{
  "n_layer": 12,
  "d_model": 640,
  "n_head": 5,
  "n_kv_head": 5,
  "head_dim": 128,
  "d_mlp": 1728,
  "vocab_size": 9508,
  "activation": "swiglu",
  "norm": "rmsnorm",
  "norm_place": "pre",
  "norm_eps": 1e-06,
  "positions": "rope",
  "rope_base": 10000.0,
  "rope_fraction": 1.0,
  "qk_norm": false,
  "attn_scale": 0.0884,
  "bias": "none",
  "tie_embeddings": false,
  "parallel_block": false,
  "init": "normal",
  "init_std_qkv": 0.023,
  "init_std_o": 0.00469,
  "init_std_up": 0.023,
  "init_std_down": 0.00285,
  "optimizer": "adamw",
  "lr": 0.000717,
  "beta1": 0.95,
  "beta2": 0.98,
  "weight_decay": 0.12,
  "lr_head": 0.00276,
  "warmup_steps": 303,
  "schedule": "wsd",
  "decay_fraction": 0.918,
  "decay_shape": "linear",
  "final_lr_fraction": 0.0,
  "batch_tokens": [65536, 131072, 262144],
  "seq_len": 1024,
  "doc_mask": true,
  "train_tokens": 1290000000,
  "steps": 9725,
  "dataset": "wikipedia_en"
}
Each number is 500 + 25 x the weight over its row's rms, rounded and kept within 0 to 999. Layers, rows and columns count from 0. Numbers have three digits each. The size before them is the row's rms in percent of the matrix's.

# layer 4 MLP down (transposed), 1728x640, rms 0.0267, rows 867-903, columns 128-255
101:509513452476483465527470471485486490501533474482491514529483484484471459496511477510492494493529470499494536477482491537464482516510482471511492481476480515472470536464478501479490486526490508480521477523552494499466501468492481447536513480540529494527537476530497472511488505511495452486484489548476528496513514541506470520488496492487481523482543495514527501530530495471465482534480
102:518516506520506511572488493506497529501517490512474555496509468516467534505518500492509479510504455483463526503482519508545483525505498518520525493496504516504516535495481530464519493448509508493473473532490499505513558533456477515526549488530525530449472515522476493485512527471476470478478501473516496562541491505504520521490509515532506485464548482522510473485469506488494517540490
105:476497523478500533504466503536490531493468501497484482498510462505490502480539528522540505522470482487512491506506489493498514515481499470534517512511455498477502503473488515483554550500469504524541468505524485512512543505499525503540468494467535478506519524533497495515538527496505483495488503493434494567467536476459458523469511498519494496511496487488506512529497489482531475455488
098:464503537479467517518489494495491475451494515520545449503516498512525529485528521509514469483476499431524509476458507500480528491473496492492488507541498518485473522516505528469489489530479504461534501517519489482509516503496494505511457492565516489493464486530502500511436533520531496514477512533554498512482504522497495459544518487474518501496534504486493484502526516485504509480473
098:514453512551463458479428515495503524471509513532508487475487508527544493546463507500528508521493522496489532490466481500498526529539512540470487489463536471502491523490499479505517507479498505482553486452513546570471515497487528472512482499489521490492488534484517533463511501487481499476514504470544506467492475516454486476505495494504526503466498511507477479459472503458507497522506
097:553526497550522484480456554519473518517478470516512455501472481511525506513521483514446546516514500499494511501504509493477536518522464521474486476502495501442480508534520475529529492523514512486536445501507511487498507507450475525545493494518503541515479463494525502533548487493506484487485520488517505492527489502484469514523464493519460471524508465487535528482525518486514553544498
103:505484478475515491492489499512529481507506481465460534522477494509516491456501500528463508541535487525519515466465514484488468555520527534495486519492534515496521478466506506512469486563485482465533457484526526499486505496513483492468486520510504489564532473507495528458492489492502508481465491520494551538489528504527501550558483527453469493474513524533507564500498499454515490503508
099:491547506543504508536455475467514506525488507488516500467526495474437505489514521486470478466543525506487509488475485527517534506509498510523508471541488516509522443523528533521534547530480458456494469519482493484486540519516456526430466476485515480477500496464496491426510503505474478499504483467517472522510470488509473497512519509511491509460507534512528477450520515489492503511503
104:529526501537492495492474494418496514507500509473516463462469478485499515536559514435489513473511515490506532528492533458498510512484482444521493475522517474445472537495526489527489528499489503551452497528467531484477464467481488473489489487495477493498495514450513471451510505507512519523483544533522504485464514486513515447544527470540547479494511445512492513540509485489498470492507
099:495540512491488538468498468499510517508495473506541498513491464484480483496511455475457539510484513522499508485513532530493501515524525476474472495535538476473429559550532516526546525533512507514448498459481515499546464506483490488469468461502552506500464506508511511485472463476524525506476493502512522462463519514484448528525529488495480521544458497513502490497475518475503456457516
102:483479546492516521484530491510498508508495490501523510519527487494514520485546519509465466555482511513494481509490517490503526515495541497482501522458531475540475486512500524507510480530497474463523506478504493472475489482477478532484457496513478488502474508481483552524541522471510529535516528469532515495488546487484531512502475523550535479482492499473523457548512502517512515458510
101:494512527491534488528542505543544506491526481468482439488483475498497537488468469483453511499496461496488513459478524489475508493477519523525523506533527517486535475479488521481471528476480528451476525567452520556482519526442553520492505521495487513461513504486468480470489510512504534460514527507505466532506496482454469503514518502511536504514465491498529548487487519469465528517491
104:513486465541509551502504494559472475500495488520517525475518512513467559483478460499509506485500512513529489479492473536520527497512474514507505491542540539466511496508498540483512525512476512473507501513508551482541462505509524483496510529525463506488503476509519493515518440476506505504477507500456476516496513499469516518525463473455484526542491512517489467509503490464468523504532
103:489463484501496432509484507534511505485509507504487480481460527481518508491497456505502520504469478500525538474502515481513484507499543574487534442512485460528461530507494495508518502522512520526531466496455496499482500471534524479509521494492542533540492526552531511500485503489528494473537539509521510515529530502479521493463473490470507499464526497494504499502520507526516491510474
093:533526510487504483490485515537511487536529460504485467442482485518497518500506505487514537460482510510511508497502515467505474528528487515537521513505509489491521481472544463514510513536507512509508533529505481504470481545481491500490499529506529485507478466509459490498487492486512445485504485479527504513454503511527480436493489522476464456500522479523514491492520503542489506468523
102:512520503525558520529497499532476491511507507487502469483504501513489508482472476510532466522482510489532479447501473508475496536533488516497534473523511530518452480490489471505535480519523472490501466471507504524519474489517503455457503530486533513501498479485510493506536473487498521499545503485530509482494575514512517507546556517498541490492470519493547492486540501496494526506510
098:485559501494525493532469554483469485483486586515433494486518502486502441453494489534485491490478502507526507512483470495493487496515485489443529470524504497512506482483510532504468464545465472491473484457493523550471508509496507460475483530510515498516495500575504465480540503466469534461513535460541491469461522495515462495492498530516514463516532513489423545517505494486504463498509
102:523518463514507455518529519487475514529543504534497485518506458450452472506506507446453537522469489512475543505519482500480485539566545452500542511502517482495487497477491506518512494493471497502503487476475480494557497514475484537503484537470541539538492514461490540489514512446501498470492510478511518482536516509487549516486508506538508514530536534473466504512513506514511505472535
099:504532497492468529527488524463534488509519475490482472465510503471505520511511476502462485500518527484476517512485501451527519523496507450478500500494512484511496458512487463467533447505475509555536481487532506517516506515521472481478500495497475525480487519497535461513488510521467519503492499503474498511515509488489456489509507518528485466506488482470491552472498507509474487519458
100:494524493495492524500540499477468497454457458498472496480506504480475518491521525505525501534534479509508474512475484502481444479519477472486516470512542510479526484487507493537473550511502564498491473443497540452503524510519536457516514533493461534467557486480497506487524526472495513494496511494527514499474524535485512480536473500444510477501486547476488487525468525494495475514513
100:453485512497509472561446498490556482530511512511442525495488513502512512542505482552505494531511518467478495496466499517494536499529555561468491511455517518524514481507543516502489495495504539497466526468498511474515506455473486493524478465542466495490527522481479504507493507507477512522502492532510502395491474506487493520521503474512507503521539490515536510524480500467486508465489
101:489537453438504520507477486525478487527493503482489518476474509513478547544499509509489437518439528490512535526491478491515539484548478533519484439516538523466516459465507478517510454449520505480510509527494480446520504473498461479480521512505469523465495461485500473526482513513506523480481485483475520490464503485484501492479533499508517505490529486487497497506480474520521515508515
098:517467493495564493466496472512525510535493491493549504486536491509511505495454526491527520519506496483499475559511534478541497507532491525502495471470502481493515522452521498510519518539524505467501491510480502525473506519500476463491507537562534533472470510445531522517495489485514506507508473476517465520532506420492519480543490469561513506507518503497515509542523479479529522464507
092:493486522489528492530479465542505472508485512490464523502535495486533458459504508494484513528508522499488499513560494512516493452511497517495497528505473480508531482467532463470480495516431477493481530474494493491492493488495481503482485496491484488526509505521533517521507517520499501516527485502483506521480468528495476487477485542504535515484485477477507490516551518528551544505493
100:495496499528473487546506489481504495518529486500529493516478474519510483534494439491475516486483462472508525505512512513502543453472535507525478492503477472453481500449482472497484441438503477506500485507571484526448474464495511498510517474507507494525475475521512464498515501524457508464471487503531488528479494515521499464497539494522459476521513543469455524516489471514536534452496
104:525484484480492541529517486477476535519480558527480500540490473477494509526516461478496479490479500519504486478491495534512501435499490520492518467501485487498505477516540527500462504494514506518522507497508503491556493495471486532494492478473548493505459523531482532560480543495428480462486494491465545478518500475496481513493534501546490461493551512546473470469550451477485504492529
100:542512477495536458537480491496490464487536501535470527488539485535508504510529500501476515499454483503509521437497520502499488472512559534526535529477529487503506486480550486496512500508530522515512508483472494487492467483472447505491534473486483499470486537468494466527498508512514514469524508501470510467494475518489505521479520526522493541462498470500510470506481502505454491507489
099:501519495521516520520478505511480504502469515505479534486503517529525518515501535490556467502539520469498505521527461533517521502512492489450474466516536519485524512528479455491466501492502488457511456504489511517538499497496482485541489501503523492552534502518482505513460505486527474513469440508509520495505520483488506552512505502516488489533512509481503470497482482499499480522543
096:466511514505464554515497471498505535512493481477484517501536535514483491476508468553593474503492464510472527479504476494439541514498468483504543486521498545504503510537489489512493509522481470505487454478481501477493487503496473514511477476459518476495531494504519449473531517544523470484496465495516491519504560515528499528528505515513487498501489502485493482510546478463469476494496
095:468514570493540564503550480508488512505558477472518486493529494459493503484489464526494524493503467447517482481488519514454466497492494523539507512509467511516510495494507526486498513510511492470485466497501508515501468485486538567497496502480511524505520531488489517491485500492540501468462510535472504514572518519497524433555522479499488484508536521507524478485521492476479466468478
101:508505467506495470469493483512525483538514509525553489494483460503531491546528495526513441519520517513499502490486483536479478519477496507514488570487518562489480513553500497481476488529479492486513505525509509476440518527492482495455496473479529503499528498469475496542505483533492514501485526497468511478462498471497503444485509481486508524576521509510494495435542491544511494484515
103:491478507482493526466497477485503459511468521529470527490519530501533518446523518516498515471462479493491552496521521483469521511486484521480513471527532536479484483467472482531513500461494517522478501525558487521514499486459509492515521506506509513494554469518524476543522503471503529503520543488527525464514570513497487527490510454502488461492517487502488509477481518483484485439475
096:485461491440495524520460500514471472522516498486475505496478538505491503490489535522513445470480478501510509489490473493495504526450523496536501516459484526562515535497535514530521486490531455511518483525469521493471474496506523472473465479477481510525519470537535515488511499546520513462482444469505466519527531518512513488508505484492460486514498514540534499519493501482466521520491
102:523499473501518496517481508520557507526447487500494487534500514481492530468509503526456500519521520507487514513483507492511533476534470459488474493501504511486495491511539482505488443494465509487508492525490516478500526519518465468481469515508477485531529480535484517487515447477501480460514521505504516525447516499442506484497525482503497484526500491532498489483494527523547532532484
105:531497517511553507470480479518512534537483516500482489471502513450466511481492484482455476543496487548501480528494490522529456443501507511487484474508517465477514506477501493503487484491508481516511468496452523509509550501499489484463496503506474480519513506516462473530505484498471501504472492472528501506492512457494504491499522482526485491484534500498539595537520463483542496513487
097:478493492462504470503497508479523473511523497506425526481515522512471563495490489477515513470489483526487526499522483492516519497524485531526498495522527499484481504532449483516493540469494476447497516447527482548486489480486507448508485514478490498506516515517530507499551491515469464460477504489503501507482501501485473491478490544487485486479537543539512495513536481528519483459549
105:499504540474534471488469502478504496494480515518473479498553479479511476489501450513507465496515507479467497498520495520468501487522510507499458493507485489533502473498510510481500473459460560491503487471502484514450492499515541538489467512471533441525499523510517545530524490474467478524528516464472502494489514537507417452486547528517531462516541510481497474523537482452532524478523
# layer 4 MLP gate, 1728x640, rms 0.0319, rows 868-903, columns 128-255
101:481508518470481523458508533493526533503497547505507464521543492514500462462558515497483515555486499507548506480519457469443480518477521501480509506507508477447497520492533523504510545534535535496482479542468511529449510511470470528480470513512482515482463522487503509486529504493495488447500482528513498481474485467470487526522488507517489517544445517490482482521492536486511497495520
107:525482513501486505482508488518454507514500516469476465513506503553473509507522538480498498502514444524502508453453503512498491492539487524529492518506564491528524516473495487506512509496489472512493511446431485514475476512595503437526466559515479542452472518506549474484493496498480463486519494533526488462487521506455526511548512518482484493514503530497469503529508478471521480514459
093:484480486473503515501486505484518495491525480489501477477547505514508498483508530515513515506447495467542519516535503496497497483505479520455495499500492487516481510521484513528497483498495482514543487427543525490550438529511497564458511487455462485480443504542496514480487478518577435505488494484568482495509514506512482496489503505513507492497487493506519488489484484539470460493521
095:509538522514473463460444494467468490482482521529472463501460537533537509554474526531514502531484522492461521506515485524505531514510519522428524443524536518477495501499504490521511527547505506512535486508502553507515504489534506452514484539468507545442514481500495511488473498511465505498521506512493519457456517463501511502486561475484520476505486472527483530474456498476523477529502
097:520500494559501496530446506482513502517528528506473509427508482489504488490477459493483501512520472458468550506511487491548492471477490496466472503531512501469478510523488482506526520486469504520525433489525497507542527534497506484538493543530509527522522512516545504537476519531483510511554497519512478508490470484512472497458525494541494507502473510528492501498515492541539478528526
097:498458488481507479474458519466479508443512515473500463486491464496505523484455496490500479494497515462522494539504532535497511507547500502513472538500467468554520530499525522470481492496488490508505462496521536473504485479535516471458485526501467474522469513519478538495556446518533518538494533493517564497484509526515520536453492545478494471509480505509515526439491473484518486502518
095:483492470528491488474487509521506490489511476488540518504497523464512506467466498529479513510516472497518474559480518498477519482524483506538470527525544503539440495494512488494467502527485501495488507504495505456515527497561494493471536521533518481505517484490493544551515482463508530509468513506507562500499464477471480531495488470506467455483497468482485473496480481540471492521509
100:469526512482472503532516502525506510505488472515483515461516464477476484505517528455512512508482477526530467555563489519519482465502476524449510546511494474491525503480513528515471524536484500510529476517470470538486531495508499528470546498506462497506485455469485462519501527554527512486504475506521464532449475525473511567451476461531498495531530447448497505505467508512510531531511
094:463508500495477523483552515488445509561525511525487461485510514522511473525488490493496491502488501493500492464480509508484482535522495534551500517503469477485466471477517504564531477476527469542477507520474463473502509517489496489540487483502515484480499494509502512497530526504487499472535520488489510472484479532452476499483483484511540530509534548521492447529503499581529525468513
098:524530460527486501501515517469492481507472475484508527504464496548484480498515525472528493497494510471511500489463525494494505497453491504510475533510529462454525517503463509480532454532492458491503473489539505523497510476508544533469511508544437510521494480487491512564538474535513496406488447524542563495495454488505489502536548474514517511518513520479488465520489496547544499493512
107:540499516498533514516527450483490503524449527468520508497542480536518480482493533469497502474469520521493484463505477490454528518501536517478515531504511480433514521533482498522530507497515534490489499484503510541468505528495516474516469504534518443517481501503491461518522494486458491458516508462513523516471533518450493489502485504523523509528461459501540482455483493494487504465506
101:492488539484510497485538517457472436418489516490526500506475483510507513519478510492449510485433490549447462516530517493484474533498490456497471502501446513505497502510520477536463468481504529532491510549458505530509498489497491527454435498519527474500514480456469490498514520474498475506515506482488559521509493520477486495473491487516493534491492480502508514489496508465477496494478
103:531500487484491468518512517473507515495480488488465478491468516504529529563494488488518488454494475469475465550510476533483513477526497498486510523502544478456514486492453478538445528500531472519559526489470512488498526487480479499545514480489459520423494503476519549500469519469462476506504473545546458474486468514499559510512512546524513501480456497470515492487501516444460515528528
100:496531528513494471542502568535526506519500514487467505514483512535524483470517504485446467476492521497524504558537491481460487494481499552460457480504468530457492483523497473489498423506486472482508479498507465529491494492469511493475493546507528488465512454495505507492497492501436534476467530473549494510503483501481482534519513502512503487526479506495521491515519485486494512507519
101:539491498494513498494536501511518542500517474488485515477491496536498477477504431477511460477454549506522493536517505495427500503491463499525590512503525491501476496485502516528459515494493524507500513443499480470445500463468524541421482525461481485466477536514526501491504527519495484490507470489433468468479520507476509508486452521501489511500455506501503524508472513506473500497561
102:537495487504501497486517511503485521448517470489502527481484482491500520519528567450536497530484474527480519487491497566505487502513477532497444487481467513536526447464488503531513540523507544457473507469501512481502508515505483519541471480512489495519494492493539461474476534499530534462532480457486527531492513519444527470533511520496512531502478510503508490474491470498504494470474
101:533540474505498500519462468475523497482539511487525532499541497537496472475507544514513496510538538529504545516500458509529490505481481502515520488538483472509507506498507470532509496483489516450473450509484536521492473465482516531504533490499523486504477521432505511464452474450484481483471499539551517469452489461507519488509529500492523447527495466456532502473483549483563512528523
094:509482501509538494523550458468493497470453539482524522514493477536493492459518543469551484490508469518529473490483519510521485464471479496532509508518491503499512528469516534541472527465510491474471530492490533476475542483478498498521500535519500484490489530509516535517494516474507471476513460461508490517474492492569539491512493514477531504515508511512495496512491469532502526492517
099:517497526581495485505513520510476485490491478507530498482530498489538486482543488483498531471496471484507479505514480534460463551510520511513475544486521495555513489497468483497493505509504456491488449558492469481488509466514543510471521485472576503469553485522525496503482508460478493522488532527467457473488471503484558502485463523449510513491520460504559484453516531497532462553480
100:476544495482491468467524514532502493464503526479520475467517502464522508497555522505508498514510487493492514529527529470517524514567476513539473487507447543525496519464508489535473518502549503485515511475493520478504562493537522466544506534476509508506536478515475503502489456523519568522472517486473471514522534541546475497521504497479490509486489484477506469451503469482507468482500
099:494555507503499471508503489485463490489504532475505510544482484541484542480511485509504462484482495537499528492454506517548521477523462515493494457524538516484525532528500475483480489519507469451490473520473514509459503517501553541495476487491530514500463521488460455500504585499428486456539465523535511506496517498474504503531493485491502482531515526486462470519506491456493471457547
096:500492501512499524484496461491508493469497519500513491459508494514493505504485508497546488514530487466469509504517527476535487485469476556515524464577507474503477510495498486515527492489494499507515544532442535516504483550500554518478479506482541518494508495525541524503471475505528473491504505521504490509469476479520476527492539478498510516528490529527530496501548455439526484539523
096:548495474536493445541433497507588488552505491494478511483500534523521469513504495526525454499504513457536454521479495497516442492520523454519478525509496523499491490487500465448464518511518472511521495509484535532478489506509499471536509511508524472459518489501496522497461512493499481528483532479489463516492513491471507505467483456509497498490525484491534471507503431528529494502480
099:434530481520515529504481525447465541476474491486483480526498551504466501475501495460470492505509510456486511486506482496489443524464499496498514499503488538489491493507530479488464486498472434488530473516480474554530511509507504489481504503489461504495499504523473532540464479486477526550464541485470492523498471519484565481521523501498489496468459484499525477521503482506446461460499
100:532509466487534494529520514516494457499490522497468449458543468530476541526530525445481508524503535465525498510499499528495510497541511458478493471528507509498555498488483492543484502511530512494519557489475511493517506508499516523500513557482504520492526485478486507488539505502466488469504481495541486498455464484477499498549522499528559511490470505500456491504467488502533501474486
099:524512536501523493525519471521474483465520525488523498495490463526461460501515516483486503545516525482508533513503518500485525526494531521534511536489522491478542498513522523517512524538502506478505498499513483519510494515519461476494500464479522476501449544492522490494480507555522496490520475558484479490477458480525510499526489500503507471496513530481490519490450459494463491484489
102:516508496512484482503514531479520479482478512514492506478518465486535488470498556487529500528519505446473559528552494499468501515486509495489495480502496516523488514450481472483480504524515499518520488488508548522475471525472476510489519545492463470531493495525522504523521520493507493511496469508426482470486522490507486517515513455506487490496514521426526486514519514523486511501518
106:516467546489547536493521470526492500481530498486483459461511521479509476498503470475470482510487542508525482514512505519500478480488482508493475468470484491466523510544493499512475517520482501506469514515480484520519475511498467512501480484484483531481502518556563480488539494510513457490477472510481492510481501461479540515483480461496534511513431496539505484459517486498485514476538
098:488537542488543501515518493479464484518507459472550509477523534550504492497519483522506485511493533496516504476487460507482503479538486477497515488525487477503506513488526493492533559467489539492485477511507475537502510488487472497445485516492526467498497532481505499556539509486479504494500499515445530516466485541478546518499576509485514476523472461496446517478445469497484497493529
101:519536518495521499519444530513498512484475557508536490467470529510535490494500474551490515509547469470473491492479508472474526520517477507561521492507499477459482474532492482521552482466470500490492472531515478495538539494538507481475506467472506476496512516499492508514518478506539530434489495471455495473452513473515487497465520478447497528479501477504497535469514524513508487453550
099:505454494506513504512477479481537528476508488528505527504514493495512517493522491448525514486453504493510538504536527503524492510483515498535443488476500510474545544504497511505489556519507486527472493533430480517498477490485509475494514493488488485500529513492483489503499465489517477535479527483459484546477497520513548455483480521502469501463497539558512545465472476500490542484487
100:513504559520495455480496529516491502468523564521471523482523523521532493501471493545486536496495486504500484509550527545490460542494499495516478547532513518532523476522499459504494541462516487489535503461516475514538507490487545500544473557487497534516501507482510517521494523530461493467464494487533434515428459496492530529509531582458509533526485508521494543509542491496540498535501
100:518544536481489443494487500469463536487536522495511528479565485543547463461500503474491536502494480466483533456492494520483475502451521521514489499516510471535499481537501491505523539501485499478478516512484481515436474458491474506505505493489511502487500521511472529476491558540510513531468516501498492476478483499486523531515509537528511495524515550495493538552508514497516508504467
102:505490507496486508515498501473487514434473503517520493534494493467461443476484521482462495507458518524512465510449485458458483493477490508489478473505508528526466504501551522490515506543473513497512499491518421505529481516480535455474502536507524529516466530477493534493517484514523533497484510515507485447459502585447515534481493487530511531549493464487470477508522540502501535499492
096:479529446518489529499505509464489499480463514520487481491482521460527525496497483504489555548522489504517489500538523477500504524511510511490537525521495521486555512461562483521503544516466513464482442524483504517510516493508464497492512493495507508502491523508487499493514525539529520520500464492496511498468522498488510511463498536482516501470505489543497509542536455530455504509545
102:440529484538500501465499525478432462459491527487502529492492463541466523489491479549519499536499490478517554540536478503493488462476486470502512502492471483447500557534486456500518506537493507539543469541502474511526506480528534523511478498513446469501528468497556503537543505501481513539505501538499534495479469479488525523531512517482521514522529479524500513520490480490533494502531
# layer 4 MLP up, 1728x640, rms 0.0304, rows 868-903, columns 128-255
102:516455496487512504539482502483530527480476462539454495503486515509491465531546551487517473521537514533449462516509476518473497481486475521498478514520536518505506471527534533523502496476496501482499502504475504540512468509489468518492533508496559497414435496504526528479483511507497469480477510410506455526490509501504468518545498523520520541490496515503534466537490517494516468536549
102:517551525516505514500525471540543545474530508530513495479465473489505499517513541499513505508481511509493454500471453487473525560506480514512488536484502531495475508502524534509509537499454513490503506535491487496509563459508485500488452538517551468499497514456487519493474486482478532486513525490550553501486521465495495502489523451473542535501479510533503520508534474434485497523511
100:526522470507510503484497504468458500520456492493542483504493478460438575460520514510481469482503525465479523485528494485503488486501496535496479489497525490505548547500520507489471482531515496503520526467489495516506485526462493517540487493447522541498479483502490521484495490509528487527538446515543514496477459496506532493512490482512510451501493485467515474526459535486531497485508
097:512491518534487514510515494524508485487546527477510532493509453497488521502486535515482491534519506505524461521531492503534510517534515510560462478489540476511521487525501487482502489524489462481538536476537513509482493479437517516457508531512486471485514514493503569486525490526539478444526494567466505444486514488477480452495476499504536514558510503496524506529539509491450516505524
099:522545482470480478502450500494477490493504542517510496490509509508543491500507505522478514577493530474484538502489508477489507496497514512510487486517460520449491546515529490514506487513500489552477489500499519524504541529514498505504496514561458453500498519458462478514545467549438465513496489538480486504484476510489530480476463528506473498524547538505465484522449519502493514480459
101:497525468523512490481518486506501493520521507442514511483530497526507529463502490498504486487494526515473506432527484472464524537490487462546530472498481537464483514487468450504519485516490525452516478496477541479474504497492505500539518475483484546491508456491479483517462517496475539487470463499493529517489506474506543532520473524485494493493480483558511497490488509490547533487553
100:547480478476515494516501516481500481505500520469489465501536555508487476510471448501482479484492493506512520444507476528465487494487527467526561539495465551507532458519477511530468514475494516495477505534550492487505512480519504519519539466522515489503510493497479483525484526511482483491490458470474507544493488495479531491530504546544519451504493499485501496501498489487513470486504
101:473497524501530533508496483445498480516547506525482469506517494478496541528558431484494528542478542511520547521486516546505510435547519506500527510513461468490509521450475480500471459514486470542462465543474483501490512498479490481528495462548508502523463459490520544511476528460521473549463527507508532516529543479518516504492477488490473517479513510486497499522460483513529473478487
096:507532500475554484502498468518507511491487517469566483495516505478467519504519524470522503514446492517472534527520489498483510492482509516430515552493583523497490472470503543487533511518503502452493509493517476511516519485476504494512522510472479488504517497461498520506492461492501510501471473483485498513500495510500503479490506486544505480533472506522537453513513533560466473484492
098:476479518523533556542504462527484529516473504485487459488525468468560527500495504488490495524507509530497494517533511486513532533499460545500485501532495507501497498496536519496448517513513522509503548503484518508499502520515490532498559504494502529491484539471512498482488515509501468486500516503463493445509517497520517476538499529535474489518467510534517501523515499479533482516489
101:495489443528508523494534451486546527458515513441474478498539522487504493473497465512539495489502491474539518489484547520573487461529508496512516482522503498468504568478506511498473489500495535528529530531534518524471499493504535468507520496509529548470497503499477499520495507494496541527532494533500479503509449486483537496525495529450521473501492463501487518474492498456488488510523
101:507505523456479501522469514491491483530474506498504481487465555485523498503504487501502528487514533561478543509503488449470512493488494508479502450502519531493508522504511485493518487535480489476459508517550505489489535535521506496511519503485476485473494468469478503508498521456453539466544449481472517507509520524482502531539509513518525478535506507500495459537522485499453498530507
101:477470503482515508509481491544533488522445456484497489551473484501478507522494486436551486505470522526494487527487521441492498469503481447522490551479524507483458497503496486506477544511525505541486492468471500459542510526478476481517516504524525522537461453526505471479532479492506504487487523477518501467540487513518457516485497520514472545501515464519483449482505498495486518498495
094:502433441516481523507521484461478480500515482490490487501508551479486473495495476511514510500495511516528485491483523520516516509519475475508497481513521487493468483514495519473460515428526514491459498476519498478534471489516453505490486501512505480535505519521522480504487524496558520520468516479505486525543524534476476503491525470544555536492493509481479531489544505510467493501468
101:521462526503506507524494461495501499499488449476504445514508484457480496480496506506499493504527544516498523459518481495502500509508485447526524525511500526468533489524507487532484503482513509512433485486498494498523488533478455512497512493480474494530477514485458505530494498527517470472519459480500495528518505476530503486525469531509489506503524512490499463505538500521469509504468
099:500459496514470519498493477496459476512469509529512529495506502450527511495484499478526508489506459529482501459473497496524501511458527500530505476461483473501550469463513523496524498463498520451501496462477495481496461500510502509479498494493510512487503477488509512517506508527514511444518468509466469558475455478509548514562495462509499525480524448503544475470472470530517485501500
102:519460502542513523475490509514457469497481530559493490530502529477496461507490458469480498514479544490534495492487500528528502473531518485502492435474538495494524504575529472482549498513507482520461472481505517500520462462478487537496433480506491485499517497526486482509500467490499516496470496524506481498498500505503459475492524516502423464504463471524496483484490474524517512445504
099:522485488487492497517514476489524515508479481465458521472524509527500497466500573483535457464511542547514508502493506514459516504498463541474462516489467520490552520482544539496504505471530537520503506518516511524519532474498462511545484508516521480485516490513506539517482486504516509561500466482521490539536495470539544527508469488485497456475553497474465499470533531535450465496479
099:460487465499472486507498534447498470549523455465547475505528485568502497489487479484485487511504497526515471477500514446497489519516474453555545510506471499538542556493508457498518520525522525467493493491553544494497518514558499530546550521532506553521501514520517476488495482443509507509493513532480518546523492486499505525466529502489512474477486477515488465508493493521541480477519
101:527512516523488503440518485478470468491485486541510546474478468460516495467480520461518524489487489464512510517447472488506493504451547461515547496496489491467530528500494479498467511553420490489509489562509474494470489519494521472513514475507490463503492485453509517510504488483523449459573499509503510546495439474511520528488482518494501495496469508488552481471475493482521483486499
097:525489511552517504459519465509449526526472412462529489509537481470515541443514503503515499494492453493483479499492535491506505495480503499524465484443484485512483491506515496504484538502490461525518521498515480494475519575467519523496496470445493513527501488532481472477516518503468510497464550534509440567518496504490482496481497510493486487481493465485545512512582535496516503464494
097:497522488546474511524483507509518448487524523419542491508494482483479506485497475457516528494468505509486481484452489513479530508505487473492486522475468497487502472498507481534512505460502480507494516494508515483489515506523448489503502499514540505510506495512473491503532511572518518515507478478520507516476467486503494485533539481466545469501512481525494499506484481495465518517519
098:463518492488481474474501511466490468455487508508539513538458559540466504525522496499528521451527504525505489484473506469477501518459470480495470462505536507513465531491477520505496496480519522510471481525492498509485512519496477487483504535516497503502517528478470515476481494514490505470465481513497525499505506492551473512529546496444510539494505506501546505491527452483454509512496
098:540490522472491529495503536461514491505434461507469522503511486499491487482476525484534503464460464493461532468481485511517477534502533517547479491525488502527467495496462536489547477534486482462464488516497490522518520480502528458500512503443495542505476537506477475500498478493496484493495512501509531531499483527499547498501519492484527493491513486455518494503497502455495510519539
104:499484528529486472507537476526547499466522489505488474534464471487473536518513491522497490462450481467516562484513464491533498483514485513514515486459479512509500465455524519520514491461528522545507501501516497484462494491477521516526494505487517479468482484498489495470475544470470473441530546499540433458517502491495505542476478511492481507485501545538498523473496472475487526531559
101:492509501474484457500496525521494534484520560541476489470526533559490534526466440522472548514486532499525527545494485485471486534538528505494487513489533511499505512488484506491471502467461463527534483551501521492473483490521466471525491494496527512468521529476468471520442489539463528508521543442501498531467509548524505494534508469530505467486467482503520479513523511487496528497483
101:528476506526471429521494484518518536541471508469523448511496497550464513517505464533484504489505529461526487548471497524515460463552507455509479519489494485464515499510456480472476513483487520497435514500528472483519488507502536541460472491494551462526500513454486478455471512530487515503480514494439476492491483510477469473519479491483508489461547489519541466467550500517513529541471
101:448496526513458506522470464488505516488506504509488466512476469476533486514512474530534462543475474474475496507518478495458505512527531501485480533484494493507502484496510485514560552522504465464503476512455538450512505507523523501480508511475456517481506488503516499458486482530503544514484501485510513480491517479495524512496513537534516485522498522534490496576477536478492499479502
096:510483518527472507519512484491501468519493450530463514477510490503471516542543514509505486498490497508480508492514517492515489529501506505509497493502527462511474496470498548495503486510474506508496546508524488537508475520478491491501492509532466507477502516475435487523473463517442491463554529502510507469514482501479503480487500484454491555503446488480542512526435531515483497510526
099:463487467467496513446504502532511493507483506508433479489532470464519497504507520504520497518499525449496468497556510526481484452500489481490484489503519483496485492510493527491452521475527476495463478478494504487508518495486514468524522476473505482401497543493547496505513493503490464459483516503468494485493494484510492522480481502472496508504469549516460469471521501534530548494527
100:526505494513506537483510504496513494496496509530514462518487508514517498533497484545500507480497489533502486497522476487490539510522532493478492529472490489529524481491485455502499481524471511522493510516507548464473489474511521538529464515486517506489498500491543502544492508508504519545493513488510518516496497488487509503517503467492501538526495475485478525490506535464517472519489
101:523501475439462476482461458494484489480485477514475475560551517464482487491542515514497478460483523532528502502404496506518528489460550485481544522490499496520448526525496562491541529495472480514463498471491469502483475552459476495473540453486543509538499523496457525463497523526460484466523480451516478523491520499507448486504489520525448484490529484524496505519541522492483486503492
103:457511498519528492489487459457475472477510509461513517513504496537522484459523476479497481480489499528476529445543460499501506504485513455482475508457437463494542467484467470506511501494519488541462508465514497500516535483482439488484510512483523454499444533478531511540518535521486491511522522491535509482508475477519520490500513567477519498481519501485543462478517519466452495537498
105:498497558510520484545479506505534497501476496469479496476467510495487486473464487466465505498507517519534497542496543494499481477507454499507561458505539455482524485506498449522538500512474496471456508503526515465510523511498579533518458495475512493496524479481521527507453517513510499516482516497517432473497526493517521497503469484477486492503491553537533502512537498499474457514539
096:486493512468510456494500523462517521475539547492509494497580506486488536508485497493504471488501459476476492463489487533502546498542491500510497487466497456462472510515466496517448496484462509492518551435538504478519441525555507500475504516467473469463504497475516515504494529507482479488469513554450493524448493475497522504519510495491494564469516450524493512537506509500484500519507
106:525483464509479486467496479497517541501490491552502497496526512503546491465522465529478458553482526493508492485527461503530452484483521479472491473533515474495480474491472494491550476484456501475522497520472462542450530541516543532474476496476514487518467503501484525523499515530477451508532479489504498517489482510494510490503498509495510463513514524482527480513444477485478546476510